{"n_head": 3, "init_std_qkv": 0.0389, "optimizer": "adamw", "lr_head": 0.0137, "schedule": "wsd", "final_lr_fraction": 0.0, "doc_mask": true}
Each number is 128 + 24 x the weight over its row's rms, rounded and kept within 0 to 255. Layers, rows and columns count from 0. The size above them is the row's rms in percent of the matrix's.

# layer 2 MLP down (transposed), 384x96, rms 0.0153, rows 222-257, columns 0-95
size [ 24  21  25  23  21  22  28  20  23  24  23  23  24  20  22  24  23  22  28  21  24  23  26  22  25  22  24  69  26  22 307 275  22  23  21 235]
[[138 111 180 103 121 136 138 122 149 124 169 136 151 171 139 103 136 154 126 124 146 163 130 109 117 110 133 124 155 148 118 129 107 172 110  79 156  98 154 126  85 162 125 130 143 137 140 189 111 139  62 142 128 141 131 105 129 160 117 179  90 132 142  96  99 114 116 138 109 143 108 141 157 121 145 136 168  99 155 119 144 114 103 126 140  72 116 120 105 117 116 129 157 128 161 152]
 [136 134 153 135 158 129 127  87 123 157 131  92 117 126 113 147 128  84 119 102  76 122 128 147 134 139 155  89 158 137 158 164 154  63  83 150 144 130 125 152 118 114 120 134 126 129 118  82 105 109 144 144 114 160 116 173 157  89 140 144 190 125 151 138 156 135 149 148 125 152 120 137 126 150 134 128 112 159 153 147  94 136 105 130  99 121 150 133 136 174 150 141 121 134  81  85]
 [ 78 130  80 171 158 127  94 133 111 111 115 153 111 131 151 143 116 132 144  98 142 107 116 109 141 122 130 137 127 158 143 128 151 106 153 167 142 153 106 110 102 141 158 124 126 168  82  96 139 156 111 133 146 114 117 159 112 125 153  79 119 121 112 110 145 133 153  89 120 112 110 117 117 147 117 150 190 154 106 136 190 139 122 118 131 135 138 158 145 169 146 144  66 113  97 118]
 [105 123 107 122 129 111 101 194 116 163 130  76 124 105 125  87 153 151 137 158 142 137  95 136 141 129 141 133 117 120 109 129  92 108 114 201 117 153 126 135 168  92 141 133 144 171 102 110 138 139 142 113 117 107 119 110 132 124 140 119 133 127 137  98 128 120 176 110 121 125 108 134 107 139 153 136 127 139 107 125 118 148 118 157 140 203 115 126  98 186 130 178  98 144 104 125]
 [103  99 121 112 115 122  95 200  94 114 119 149 125 137 165  91 159 135 141 122 158 115 106 154 129  98 135 127  95 120 109 128 137 168 133  80 147 142 125 141 112 155 139  95 129 162 130 163 161 160  92  98 140 127 100  59 122 165 131 122 105 123 123  81 122 101 127  89 170 115 130 122 115 133 135 124 160 101 149 120 145 108 108 161 147 123 133 128 112 115 109 127 134 112 152 171]
 [111  91 113 118 130 135 160 140 111 148  90  88 100 162 173  99 110 163 118 149  95 112 133 120 123 140 172 130  95 133  88  79 128 123 149 110 115 156 123 134 123 147 109 111 116 136 146 140 131 137 111 113 117 133  95 103 135 161 168  75  95 185 158 132 161 133 112 108 113 111 108 132 122 141 166 102 131 120 155  84  85 129 142 135 133 172 140 102 125  86 122 161 125 116 111 127]
 [133 138 148 124 116 129 142 139 131 143 186 127 160 174 153 104 126 181 120 145 161 164 116 141 129 129 149 140 147 134 109  97  97 161  98 104 126  95 136 142 116 145 121 114 165 118 130 220 123 134 104 115 149 155 135  91 132 182 114 171  98 120 129  96  98 107 115 128 107 123 128 126 137  95 148 164 153 103 160 121 106 110 132 130 145 121 114 128  96 104 118 113 155 116 157 150]
 [134 166  85 114 150 116 153 151 125  93 122 101 132 103 131 166 138 140 146 138 105 119 123 163 114 132 126 134 172 179 183 158 135  76 121 153 119 167 129 135 132 106 158  99 124 150 136  82 132 161 168 129 119 136 133 138 159 132 153  96 120  79 137 129 125 128 126 125 127 121 136 146 107 156 112 145 123 166 116 144 142 143 127 106 127 178 141 129 170 156 153 145  79 106  80 120]
 [153 156 115 107 113 100 127 140 106 181 134 141 144 139 115 106 171 112 137 101 162 168 117 152 150 128 149 123 149 110 127 143  78 136  89  96 141 103 131 139 164 140 109 112 159  96 108 165 142 110 136  96 139 158 152 140 129 136  96 196 158 111 116 118  88  99 121 140 109 133 107  91 127  95 132 160 127 118 104 139  86 117  87 130 144  89 109 139  96 155 137 126 157 146 130 135]
 [126 105 126 175 116 130  87 135 132  51 122 145 168 159 111 134 140  92 136  90 125 133  99 103 117 114 130 123 115  93 147 125 112 149 110 111 164 149 113 107 133 158 147 125 145 171  95 130 150  85 128 129 130 160 149 134 131 109  76 141 101 116 110 116 122 122 172 140 121 112 155 146 153 130 117 153 153 148 145 105 131 150 133  98 162 119  80 139  97 137 139 126  95 141 151  66]
 [197 151 142  99  93 136 186  83 161 107 128 154 144 131 119 153 138  91 133 138  99 146 161 149  95 148 100 129 151 126 136 133 125 137 120  74  91 116 136 133 162 131 126 121 121  78 160 120 135 121 148 119 129 160 134 147 140 136 103 144 132 130 107 162 117 121  79 150 131 130 129 125 142 105  96  93  78 114 115 129 105 127 129 106 119  97 148  85 157 105 122 102 160 101 150 142]
 [ 66  73 162 131 127 126  71 139 113  95 141 109 134 129 121 103 119 109 121 107 109 106  99  81 127 105 131 142  83 123 100  82  98 144 102 159 171 139 129 129 114 148 157 125 130 171  96 132 130 101 106 140  97 123 111  79 136 128 120 119 114 171 129 111 135 129 154 129 125 142 121 134 141 149 154 113 136 113 133  82 127 120 125 119 135 170  99 122  86 119 120 173  76 128 131 123]
 [116 131 182 114 110 106 100  87 155 130 131 174 133 158 124 116 130 116 127 105 151 148 115  67 157 130 120 125 105 127 136 118 109 159 113 122 120 106 132 105  96 155 140 167 107 154  97 137 126  82 101 117 121 143 160 147  77 116 108 168 113 131  96 134 110 130 134 136  81 134  58 114 159 112 159 127 176 120  98 120 130 129 112 110 152  85 117 151 118 163 120 146 135 135 125 123]
 [122 103 147 100 139 122 125 117 122 165 163  67 107 136 134 139 115 126 105 148  82 107 126 108  96 189 152  95 125 136 101  92 108  98  76 161 156 131 142 172  93  98 113 105 145 113 176 137 109 116 114 136 108 134  91  98 154 149 151 124 135 147 153 124 137 129 146 112  79 158 130 158 139 122 150 128 130 118 154 124  83 120 150 132 133 156 128 109 140 112 111 158 131 113  90 111]
 [122 163  92 137 138 128 138 127 112  79  83 148 146 147 145 141 136 114 148 106 119 119 130 175 114 121 138 142 122 133 173 127 165  88 125  83 102 166 110 133 155 160 155  88 113 116 116  99 166 131 148  88 117 172  98 102 125 137 130  81 137 102 112 138 158 122  98 126 159  93 154 127 110 144 105 110 119 139 128 122  89 150 130 132 144 147 151 110 180 118 130 110  88  89 106 123]
 [ 81 118 110 150 158 130  88 153  99 114 152 110 149 150 153 122 137 139 146  98  97 123 113 138  97 152 143 133 140 140 137 102 116  91 107 178 143 148 102 139 110 133 172 109 155 167  85 111 125 152 100 132 126 149  93 103 133 150 151 104 114 130 111  87 139 123 166  97 115 116 115 137 131 151 148 156 169 152 122 136 129 146 125 133 143 154 126 133 112 178 124 172  62 108 101  97]
 [ 92  95 110 141 156 121 125 161  96  84 108  88 139 155 150  88 116 139 151 101 102 130 122 123 121 109 159 149 107 155 139 110 118 130 117  85 134 174 107 119  88 179 163 110 120 177  97 128 134 119 117 132 115 150 105 101 110 148 133  86  75 144 122 112 149 132 153 133 116  98 110 138 159 154 149 115 178 132 147  92 111 145 122 123 147 158 114 117 126 120 110 161  85 129 106 116]
 [ 85 149 118 144 138 130 106 152 111 125  96 168 135 126 118 100 117 141 123 108 173 128 101 117 173  85 105 137  94 157 172 131 138 148 147 112 134 107 107 106 109 156 158 144  96 148  69 119 147 112 135 125 120  98 144 171  72 113 133 133 116 112 107 113 149 144 121 146 131 109  99 102 125 140 144 127 180 145  80  99 158 136  88 140 122  92 133 175 151 142 118 131 112 149 123 146]
 [ 68 106 123 166 136 121  90 154  88 120  94 116 130 135 173  83 144 104 145 155 136 109  93 150 187 107 140 165 100 149 104 102 156 114 102 110 126 165  93 125 151 167 122 109 121 170  77 126 145 143 125 100 124 142 118  94 121 132 126 109  87 125 125 130 119 124 134 115 108 122 113 114 121 131 164 127 141 129 116  89  77 135 110 127 146 159 129 130 128  97  93 152 104 127 115 128]
 [127 164 125 120 108 110 125 122 124 112 123 161 148 169 148 128 138 126 143 107 127 148 105 166  86 111 136 111 145 102 164 128 137 138  96  63 147 106 119 108 175 170 116  79 158 126 124 164 164 106 118  80 137 190 125  91 117 136  89 144 122  80 119 133 115  93 100 126 125 114 145 103 119 101 127 151 147 137 138 118  93 122 127 122 146  85 102 112 123 134 137 109 148  94 138 116]
 [141 144 100 125 141 107 172 141 133 134 130  72 112  90 136 142 134 141 132 148  88 102 147 182  81 145 143 108 175 138 136 153 145  90 136 136  95 163 132 147 107  98 131 104 131 116 165 121 128 177 153 124 140 128 105 126 131 139 145  85 122 111 118 123 154 127 149  99 129 124 165 161 121 139 109 112  86 135 169 152 103 123 146 145 115 188 137  98 166 117 132 114 121  99  95 113]
 [103  98 171 138 105 120  96 127 122 126 128 119 122 173 149 102 134 144 163  88 167 144 120 106 162 103 190 133 101 108 121  78 121 171 131  96 138 124 114 122 133 168 125 110 148 139 121 182 144 124  84 101 155 147 130  98  98 166 114 132 122 152 132 119 126 126 136 122 113 116 113 115 128 113 170 139 192 104 163 128 115 120 135 129 155 136 105 148  87 145 139 138 123 148 148 165]
 [142 135 189  83  84 121 134 123 152 158 169 147 150 143 132 113 146 125 136 142  85 147 106 137 131 127 104 144 122  91 107 105  80 151  95 155 113  91 147 143 173 125  89 142 137 126 140 144 134  99 123 120 152 154 161 124 132 114  90 205 145 122 110 130 102 117 124 128 104 141 125 133 125 117 150 118  78 117 118 118  72 114 127 142 148 122 138 109  89 141 141 137 115 161 155 134]
 [134 108 125 117 137 145 142 106 106 103 116 132 148 141 165 108 134 146  96 103 110 131 128 128  73 104 148 100 134  94 137 119 118 125 125  64 178  97 126 118 120 140 104  89 132 105 154 170 113 121  88 115 115 113 106  84 144 141 121 109 117 155 162  97 135 121  83 150 142 125 152  91 140 136 120 119 133 100 174  94 114 125 124 126 129  87 107 108  87  73 129 102 161 107 159 125]
 [119  99 116 197 148 138 117 153 133 103 108 106 138 115 128 112 107  88 151 132 103 102 147 118 152 115 141 151 114 103 109 127 137 153 163 105 166 160 133 101 167 132 142 135 127 163 110 116 129 122 159 130 120 129 152 120 148 113 129  86  93 173 126 142 160 145 147 146 155 110 163 135 140 146 152 115 112 148 171  99 131 150 163 131 134 208 121 132  76 131 153 145  97 134 136 107]
 [115 140 101 131 109 131 119 154 119 103 125 113  92  89 100 143 136 127 132 134 180  95 140 130 169 119 103 181  92 172 144 121 148 140 167 141  68 177 130 135 109 106 154 142  93 162 129  90 141 156 145 134 126  92 132 132 117 139 145  91 112 106  97 152 137 136 135 106 159 122 136 133 101 115 119 118 107 135  90 132 170 114 119 120 114 165 149 132 184 133 110 136 100 122 113 166]
 [186 178 127 124 106 116 167 101 150 151 136 123 142 133 134 147 174  99 154 132 118 157 141 189 115 142 158  99 192 113 148 168 129 116 115 100  93 122 141 136 168 119 115 122 136  92 152 138 147 129 161  94 152 173 151 170 139 120 111 151 153 103 116 145 122 128 132 127 128 130 147 139 135 112 120 134  93 146 152 169  86 149 140 133 130 120 136 118 142 163 154 110 161 119 123 112]
 [146 135 117 107 112 160 147 147 134 154 163  89 156 165 110 126  94 153 147 112 135 122 116 103 102 116  96 129 102  68 130 105  90 153  88 143 142 104 117  73 156 133  86 111 135 114 105 146 167 141 102 141 147 138 183 140 150 118 133 128 144 115 103 129  83 106 124 121  98 129 107 134 118 159 145 118 117 127  94 135 161 126 104 158 155  98 129 132 126 162 143 120 131  97 187 117]
 [ 97 131 118 140 156 139 132 115 131 136 109 143  82 120 108 157 108 135 127 130 152 102 137 101 167 137 115 132 120 146 153 143 164 101 168 175 133 133 112 122  86 124 128 170  95 161 124  78 112 145 132 152 145  96 124 178 107  96 166 102 144 126 141 141 151 174 149 118 138 127 110 137 112 150 123 146 165 169 108 156 184 140 116 116 104 122 154 161 179 151 127 135 107 142  97 129]
 [132 116 171 132  92 142  83 118 138 115 189 152 150 164 156 116 142 154 134 108 178 150 115 115 141 119 140 172 110 142 101  84 101 165 119 142 130 132 117 122 130 137 142 120 161 135 113 159 133 100  91 127 120 155 117  82 132 185 106 162  98 146 100 101  84 121 132 123 133 135 127 124 132  88 153 173 159 121 111 122 138 112 143 110 156 108 109 132 104 132 109 130 117 144 163 167]
 [ 99 142 107 121 121 111 110 126 146  97 146 177 124 120 127 128 125  80 104 129 167 135 153 121 148 148 126 117 117 124  96 100 140 127  86 110 141 127 166 153 221 140  75 114 128 152  86 130  92  98 109 107 131 140 131 142 115  94 118  89 167 110 119 121 139 158 130 151 148 111 134 116 122 120 162 161 153 145 129 135 110 125 166 144 117 155 170 105 104 111 113 116 146 122 147 162]
 [ 91 110 145 124  87 148 103  98 129 133 119 205 136 148  97 102 112 134 148 143 136 145 109 113 161 130 107 153  96 144 126 122 114 100 104 133 160 127  99 146 159 146 137 112 103 147 150 115 132 136 133 111 148 139  92  57  93 141 139 158 136 123 168 132 130 162 135 167 123 135 130 139 137 125 139 134 148 149  92 189 151 138 116 123 132 105 155 136 114  86  86 134 121  90  99 110]
 [131 162 105 126 112 111 115 131 113 122  92 202 137 158 142 114 143 133 150 101 183 129 110 164 132  96 106 138 115 133 138 136 118 140 141  85 112 109 105  97 139 171 126 115 127 133 100 105 149  97 127  94 121 158 139 135  85  97  92 139 116  91  80 131 128 123 124 124 159  94 137  98  95  91 134 161 130 141  83 120 143 115 101 127 120  61 128 153 105 119 139 111 129 141 132 110]
 [129 126 128  97 126 116 138 166 146 145 161  55 127  98 137 104 146 167 132 164  95 130 118 158 109 145 152 146 150 134 116 139  91 109 115 156 128 163 143 153 139  77 132  86 167 141 167 130 118 171 108 135 124 113  99  81 158 151 124 120 117 123 151  96  90 109 152  94 112 133 143 142 105 124 152 153 113 138 137 149 112 115 143 146 126 185 117 100  97 132 128 147 113 114 109 158]
 [124 103 152 128 108 126  89 144 119 108 134 109 155 164 145  82 148 124 144  89 152 152 108 131 128  89 158 115 114  98 115 115  83 161  96  80 160 108 122 140 122 177 143  97 154 144 117 181 139 105 102 106 136 145 137  90 127 142  89 151 105 148 131  96 111 116 137 138 118 124 123 123 144 128 161 130 151  97 164  94 102 129 112 138 154 111 103 134  55 126 133 121 132 135 161 138]
 [172 127  93 136 106 118 140 132 137 139 133 132 144 177 150 127 162 119 155 134 168  96 134  98 166 131  77 143  87 109 131 127 111 130 107 136 114 124  72 155  94 132 118 123 124 125 128 128 172 171 134 144 131 122 127 154 136 131  97 136 122 115  55 125 134 103 138 160  87 133 108 124 123 143 124  77 142 101 126 126 123 154  76 115 167 124 138 193 112 139 147 114 120 141 132 139]]
# layer 2 MLP up, 384x96, rms 0.0241, rows 223-258, columns 0-95
size [ 23  21  26  24  32  30  22  26  27  27  31  21  26  25  36  40  25  56  23  21  30  29  36  25  28  29 154  28  27 266 250  20  27  25 228  30]
[[117 144 119  82 110 120 126 141 120  74 135 136 100 111 145 123  97 124 102 116 114 111 109 104 101  81 119 133 114 109  78 134 103 143 139 123 111 126 137 102 108 119 121 114 135 117 104 132 110 127  69 161 127 110 121  95 112 138 115 121 156 119 111 133  64 113 103 110  81 108  87 125 122 107 115 107 133 119 131 110 130  26 138 126 148 141 104 134 101 103 138 142 118  92 156 122]
 [158 129 150 107 122 127 114 185  80 131 170 145 139 131 149 112 119 122 108 119 101 126 102 147 136 108 154 114 145  89 161 150 126 123 164 108 118 132 145  95 129 118  88 131 114 111 125 178 119 117 148 110  75 129 126  88 150 143 114 143  93 151 157 147 101 129 115 122 139 145 129 135 126  97 113  79 126 142 207 123 127 178 109 125 111 138 180 111 129 118 120 114 132  85 139 112]
 [131 143 134 146 132 129 153  67 135  94 145 133 104 136 123 159 115 121 130 108 133 116 125  81 117 118 135 111 135 123  88 132 101 126  92  87 120 128  93 113  87 120  84 138  68 120 134 139 205 106 122 119  80 139 152  84 118 126 136 144 137 140 111 128 126 120 100 110 110 130  51 115 145 116 127  91 128 138 149 145 116  70 121 126 142 115 110 125 159 126 139 123 135 100 129 111]
 [149 121 135 168 140 131 134 106 134 156 163 142 109 131 130 152 121 136 131 128 138 153 128 104 129 144 135 129 129 108 131 126  98 124 155 120  92 119 117 150 111 120 138 152  91 110 147 140 187  95 173 167 118 134 147 153 119 103 144 136 144 117 135 148 199 153 118 142 157 147 149 131 136 135 131  89 114 141 126 142 118 250 132 110 131 142 130 128 158 168 118 118 158 116 122 122]
 [136 146 146 149 151 114 117  86  99 132 165 143 100 116 154 149 136 110 124  96 122 125 115 156 151 120 126 127 148 119 119 148  91 139 102  81  87 118 128 141  98 120 194 146 121  99 135 122 221 108 136 151 130 115 131 172  92 139 106 135  98 101 136 125  97 118 109 103 169 121 128 125 147 149 113 115  99 141 152 136 124 200 137 120 140 130 122 123 107 129 139 141 149  99 113 129]
 [128 118 122 154 146 137 150  94 152 148 105 115 116 131  95 135 136 120 159 132 136 131 159 140 142 174 120 130 126 132 136 128 167 125 166 141 121 144 171 147 142 121 131 134 146 142 143 124 213 124 173 131 146 125 137 178 151 112 167 126 160 121 121 134 154 158 128 140 195 133 119 127 122 162 120 151 131 141 143 141 110 231 139 107 130 139 127 137 138 150 130 137 132 161 115 136]
 [136 138 153 124 112 135 137 111 120 117 122 134 149 140 157  92 135 122 101 126 117 133 138 155 139 104 155 104 174 124 114 104 130 128 127 114 182 123 147 110 123 130  78 145 142 134 135 151 187 115 112  91  64 130 100  86  98 135 135 131 139 150 147  98 190 116 150 123 117 121 113 109 141 108 133 107 122 131 217 131 123  72 109 147 147 121 148 138 127 103 135 169 134 113 133 122]
 [102 105 109 151 146 121 125  77 182  93 126 133  99 118 114 153 111 117 144 125 123 120 167 111 103 124 122 149 146 103  99 106 152 112 177 149  97 172 146 153 108 110 122 121 124 145 142 106 173 115 138 167  80 138 106 124 126 128 161 137 143 106 111 119 210 166 115 120 178 129 100 138 124 144 133 126 133 131 172 143 124  91 154 140 130 149 113  93 114 127 159 139 149 129 130 130]
 [136 140 125 140 161 136 168 125 118 140 142 150 108 151 143 140  88 142 122 120 142 133 120 144 115 171 137 116  96 109 109 131 126 141 144 129 103 160 159  93 167  93 100 108 118 118 141 147  72 148 152 202 157 141 117  97 151 158 159 134 138 135 157 159 120 140 101 110 157 148  81 121 107 141 120 111 114 128 115 136 133 214 143 127  99 124 146 131  95 142 163 136 147 117 151 129]
 [101 121 126 133 133 119 105  97 128 134  96 119 107 120 160  98 126 112 130 129 124 133 148 151 132 121 123 142 165 145 111  86 154 138 102 156 164 122 134 160 119 144 146 123 151 134 125  92 112 117 121 110 109 109 105 166 101 129 129 112  78 115 138  88 146 137 158 121 149 103 163 121 106 137 144 184 119 116 146 116 140  18 142 135 130 130 102 134  84 107 133 136 128 161  76 132]
 [135 156 121 127 153 121 148 120 119 128 138 146  89 147 156 148  73 133 153 136 140 125 110 117 117 141 124 102  75  94 121 145  90 137 141  94  86 118 118 100 142 113 114 122 113 106 126 138 146 140 140 154 164 125 153 106 140 126 152 128 149 118 119 151  96 129 106 116 123 130  57 122 121 144 122 100 111 128 103 131 131 251 134 110 118 117 122 122 110 154 132 113 149 108 147 108]
 [121 129  81 137 134 121 148 168 129 137 140 138 137 142 105 158 125 111 174 114 120 103 137 112 109 134 113 124  93 129 129 125 134 120 149 188 145 134 136  91 174 123 119 113 134 132 132 112  86 164 165 126 103 138 153 147 167 130 165 152 166 121 128 150  95 144 158 123 152 131 154 148 112 146 144 136 135 121 135 123 137 245 166 117 114 145 138 125 112 119 134 138 130 169 121 134]
 [139 157 133 117 127 128 148 120 124 141 136 130 120 137 155 134 140 121 149 120 138 131 114 144 143 130 124 129 129 136 130 156 106 152 173 108 131 118 113 123 142 152 191 153 164 137 122 132 215 131 114 164 208 111 142 169 123 137 125 128 197 111 118 124 131 128  93 119 148 115 134 135 147 150 126 107 135 140 149 141 129 221 138 123 159 136 112 156 126 122 149 155 135 142 149 127]
 [131 128 158 138 134 122 142  88 127 119 146 153 109 122 152 104 127 119 100 127 114 138 132 153 130 106 139 107 172 104  80 124 106 142  80 127 124 127 146 149  96 108 114 131 107 113 144 118 183  86 127 150  42 115 102 148  82 123 122 119  82 121 166  99 169 132 132 116 153 127  88 122 133 117 141 109  94 141 176 132 144 101 137 125 145 114 129 121  87 121 144 160 152  94 111 116]
 [147 150 144 145 149 119 152 103 120 124 160 154  95 135 181 140 116 121 137 135 127 138 126 133 140 129 145 112 144 117 122 142 118 148 153 103 113 143 152 123 127 130 119 136 117 126 134 153 234 110 147 158  99 126 145 133 131 140 140 138 171 135 142 149 166 149 103 116 190 134  91 119 123 130 123 100 124 145 203 146 130 199 138 114 146 142 138 136 129 124 164 145 152 106 134 116]
 [141 146 140 160 152 119 140  88 129 129 155 157 112 136 179 154 106 129 128 128 123 126 136 166 137 136 128 106 147  94 113 137 113 133 137 114 121 138 151 112 135 107 113 131 121 111 149 154 177 118 152 170 104 129 135 128 107 136 145 142 124 116 147 134 139 140 114 110 179 133  87 120 130 147 114 110  99 138 176 143 127 251 142 114 136 131 145 125 124 138 175 158 160  96 136 116]
 [150 109 125 147 140 133 168 159 161 137 144 143 191 145 117 150 196 146 157 149 119 123 155 138 119 141 138 130 155 118 150 155 147 114 143 175 148 149 141 114 153 117  64 120 118 126 142 139 170 147 136 116  86 160 154 138 141 124 152 157 167 139 135 149 166 128 191 139 150 152 131 143 133 128 150 127 130 128 164 122 141 144 147 140 133 126 165  99 165 139 162 125 140 133 161 140]
 [141 136 139 151 145 122 146  83 116 122 151 153 106 123 112 153 122 120 120 106 123 134 119 132 117 117 130  92 156  88  77 148  83 138 108 111  83 140 125 114 106  94 135 125 102  99 145 150 184  97 120 177 110 133 141 130 100 131 154 150 164 123 148 122 114 131 113 106 152 138  79 122 142 150 120  93  98 137 157 135 136 212 142 131 136 118 121 109 114 147 182 144 148  91 131 114]
 [126 123 137 148 135 129 122 108 145 114 138 134 111 125 126 111 123 111 121 131 119 132 139 144 120 131 131 128 121 118  59 128 129 138 147 136 103 157 155 180  89  93 125 132 115 114 157 126 181  94 156 179  88 120 116 140 104 123 172 127  97 118 140 103 130 143 140 113 181 138 131 128 117 145 119 106 114 134 191 134 112 211 156 115 116 140 119 130  74 142 179 133 145 114  99 128]
 [139 150 172 127 106 145  99  97 109 114 133 120 131 121 158  96 146 132  92 136 124 137 130 138 161 105 146 152 193 184 131 128 126 147 106 114 192 115 102 165  89 169 138 161 131 140 142 126 122  95 121 120 106 114 104 148  90 118  96 113 124 153 155  98 148 108 101 131 144 115 158 116 151 114 106 112 125 139 153 145 120  81 105 123 183 125 119 172 146  96 138 151 126 111 120 132]
 [131 140 113 162 165 117 135 115 134 134 158 149 117 123 124 161 102 129 152 128 120 133 127 142 123 151 110 138 113 111 118 136 113 130 165 110 112 133 155 145 128 114 142 136 125 122 162 133 131 128 189 170 137 125 131 147 148 127 149 137  99 117 127 152 127 159 124 137 178 141 113 134 120 144 126 119 114 138 144 136 123 255 148 108 119 145 138 124 121 142 122 132 147 118 123 124]
 [102 136 113 144 144 123 143  79 130  91 113 119  76 100  77 159  90 111 145 111 131 118 121  92 116 124 124 120 112 133  87 111 135 139  95 135  98 129 138 141  92 134 146 118 107 121 131 118 171 125 136 139 138 119 142 129 121 117 159 125 141 140 114 113  56 124 139 120 171 117 100 125 109 149 144 146 132 117 105 126 130  13 145 110 117 123  99 123 110 139 142 119 132 139  95 125]
 [117 117 112 114 109 108  81 106 131 123 109 115  88 125 130  98  55 120 125 139 122 126 129 129 130 125 118 127  71 105 124 111 122 111 109 100  84 115 106 147  99 119 116 116 120 114 120  97  52 108 128 106 126 109 108  94  92 109 119 105  75  94  98 124  94 121  98 126 114 117  78 115 112 110  92 139 106 120  94 116 102 126 123  95 112 123 115 119  93 124  98  95 128 115 104 115]
 [132 164 153 153 190 141 137 115 118 125 166 154 136 137 140 163 146 164 134 132 141 145 129 153 140 146 133 155 162 150 155 148 142 137  94  92 126 150 173 137 140 134 113 129 116 113 157 158 165 141 139 181 129 143 148 119 139 160 139 143 141 148 164 168 137 135 148 109 182 149  77 123 116 133 124 151 113 131 118 159 126 204 118 144 110 101 155 121 160 142 130 143 145  97 146 125]
 [145 131 141 138 139 147 161 145 128 148 149 143 188 132 140 130 172 146 136 136 129 141 125 147 135 130 140 110 177 127 151 135 130 136 138 155 180 109 120 110 162 137 126 141 127 134 128 149 230 128 139 118 121 156 142 149 137 135 122 152 136 152 160 123 189 128 163 146  98 141 165 135 155 144 168 129 137 130 159 133 158 189 126 157 139 126 153 126 165 147 129 164 130 131 140 130]
 [104 117 129 124 110 128  93  96 133  94 110 115 115 108 109 107 113 111 102 117 118 123 143 114 127 108 127 158 159 161  90  96 146 118 100 144 157 139 127 169  85 137 126 130 123 143 137  99  64 116 120 129  74 111  83 121 108 134 117 118  88 129 133 103 133 140 131 121 146 111 100 126 123 114 117 134 132 125 133 123 115  11 121 129 147 134 110 136 115  89 104 146 114 132  83 132]
 [120 134 143 162 142 122 117  58 124 124 143 136  91 118 156 140 114 117 128 136 115 131 132 152 151 125 144 141 187 130 122 113 145 125 150 111 109 134 147 164 100 144 164 140 134 125 149 129 144 118 156 111 105 122 102 136  97 155 144 133  43 127 154 120 133 155 123 127 215 120 173 114 120 127 108 138 126 129 186 136 123 164 130 107 122 155 136 107 130 117 122 148 129 134  74 132]
 [156 130 139 102 109 132 146 231 108 147 166 140 175 129 142 124 172 147 111 121 116 124 106 121 132 110 140 142 130 139 167 158 130 133 155 150 145 133 149  99 166 129 148 135 156 121 119 171 160 147 118 132 145 148 139 129 162 145  91 157 110 151 137 137 134 106 162 139  76 134 184 147 152 101 140 117 158 127 143 107 149 109 122 151 144 141 156 136 143 125 122 128 110 130 173 149]
 [129 128 108 144 163 126 169 140 121 142 117 133 123 137 109 152 120 112 151 129 141 129 129 116 122 165 115  81  85  91 126 132 117 131 166 131  85 119 142 115 150 119 142 130 136 132 118 123 206 133 167 127 159 129 149 149 164 116 152 128 140 118 126 150 166 155 130 134 152 140 106 123 117 167 152 116 138 133 128 127 136 255 138 122 106 128 129 134 130 153 106 133 132 140 110 114]
 [153  91 132 122 113 136 182 106 106 144 132  88 165  86 108 128 142 132 134 139 109 122 121 149 135  73 133 143 163 164 141 141 117 163 120 122 133  91 110 114 130 126 171 115 148  88 180 132 168 114 141 184 123 129 160 103  97 139 139 135  88 134 143 108  89 147 120 120  98 141 123 141 182 143 133 112 112 129 147  76 120 139 130 149 148 138 127 146 143 120 138 110 104 118  75 112]
 [138 169 123 134 134 117 155 109 100 119 145 125 113  94 121 163 141 122 127  92 117 117 126 182 101 134 138  96 146 115 100 168 161 152 156 109 119 137 157 109 130 121 162 170 131 101 123  88 156  84 144 169 133 120 168 201 125 142 138 116 112 145 123 118 112 132 152 110 153 115 174 118 122 130 133 103 102 116 173  75 125 139 135 113 125 126  90 119 126 141 172 130 115 152 161 144]
 [115  86 132 141 118 135 143 167 143 116 143 127 192  98  56 144 207 127 107 122 102 122 141 124 123 156 140 122 134 107 111 129 142 124 116 183 108 155 173 121 122  87  81 102 107 121 119 110 139 126 118 134  87 154 139 127 142 135 148 140 122 142 150 135 156 131 161 123 112 158 159 147 123 157 159  89 129 125 136 131 135  71 126 160 114 125 138 102 118 148 138 137 128 111 147 133]
 [133 153 140 169 152 130 153 104 136 118 121 130 122 138 155 145 139 123 136 149 133 144 145 137 144 128 143 123 158 145 134 120 128 141 153  96 156 126 134 160 118 156 141 158 143 136 149 150 242 114 146 126 129 131 146 146 120 126 153 131 180 145 117 117 217 140 122 127 170 121 102 109 150 137 129 118 130 140 177 152 115 108 111 119 167 135 128 163 172 135 147 150 136 134 135 116]
 [121 129 111 156 162 127 119  87 147 121 129 139  90 126 114 157  67 131 141 137 126 134 138 128 119 161 118 139 101 100 100 117 124 128 142 114  92 132 160 133 120 102  95 122 100 120 153 119  67 129 168 152 130 122 134 118 122 116 176 122 136 110 109 157 113 150 113 125 171 127  70 120 103 144 102 128 104 133 120 136 106 236 138  96 115 140 122 119 115 144 128 116 152 118 124 109]
 [107 118 139 147 163 136 140  73 131 142 171 149  86 101 132 130 135 126 116 118 105 135 132 139 138 170 149 113 136 105  94 126 162 134 132 118 128 119 176 116 134 122 132 144 107 106  94 137 172 128 148 107 105 133 115 127 146 156 143 130  92 125 179 137  96 167 120 128 205 114 142 136 100 115 115 177 113 138 193 153 145 152 146 131  88 128 136  87 102 125 114 147 113 110 114 128]
 [146 146 132 129 132 139 119 116  85 152 153 140 107 140 158 113  89 122 110 104 125 132 102 150 139 145 135 117 107 121 119 116 107 141 146 113 140 116 157 113 138 113 153 143 127 117 145 147 116 110 183 142 128 118 116 139 134 136 138 136  76 129 154 145  70 151 115 124 150 123 173 122 119 129 112 126 114 134 145 129 126 255 131 104 115 155 146 153 106 129 125 153 129 122  99 121]]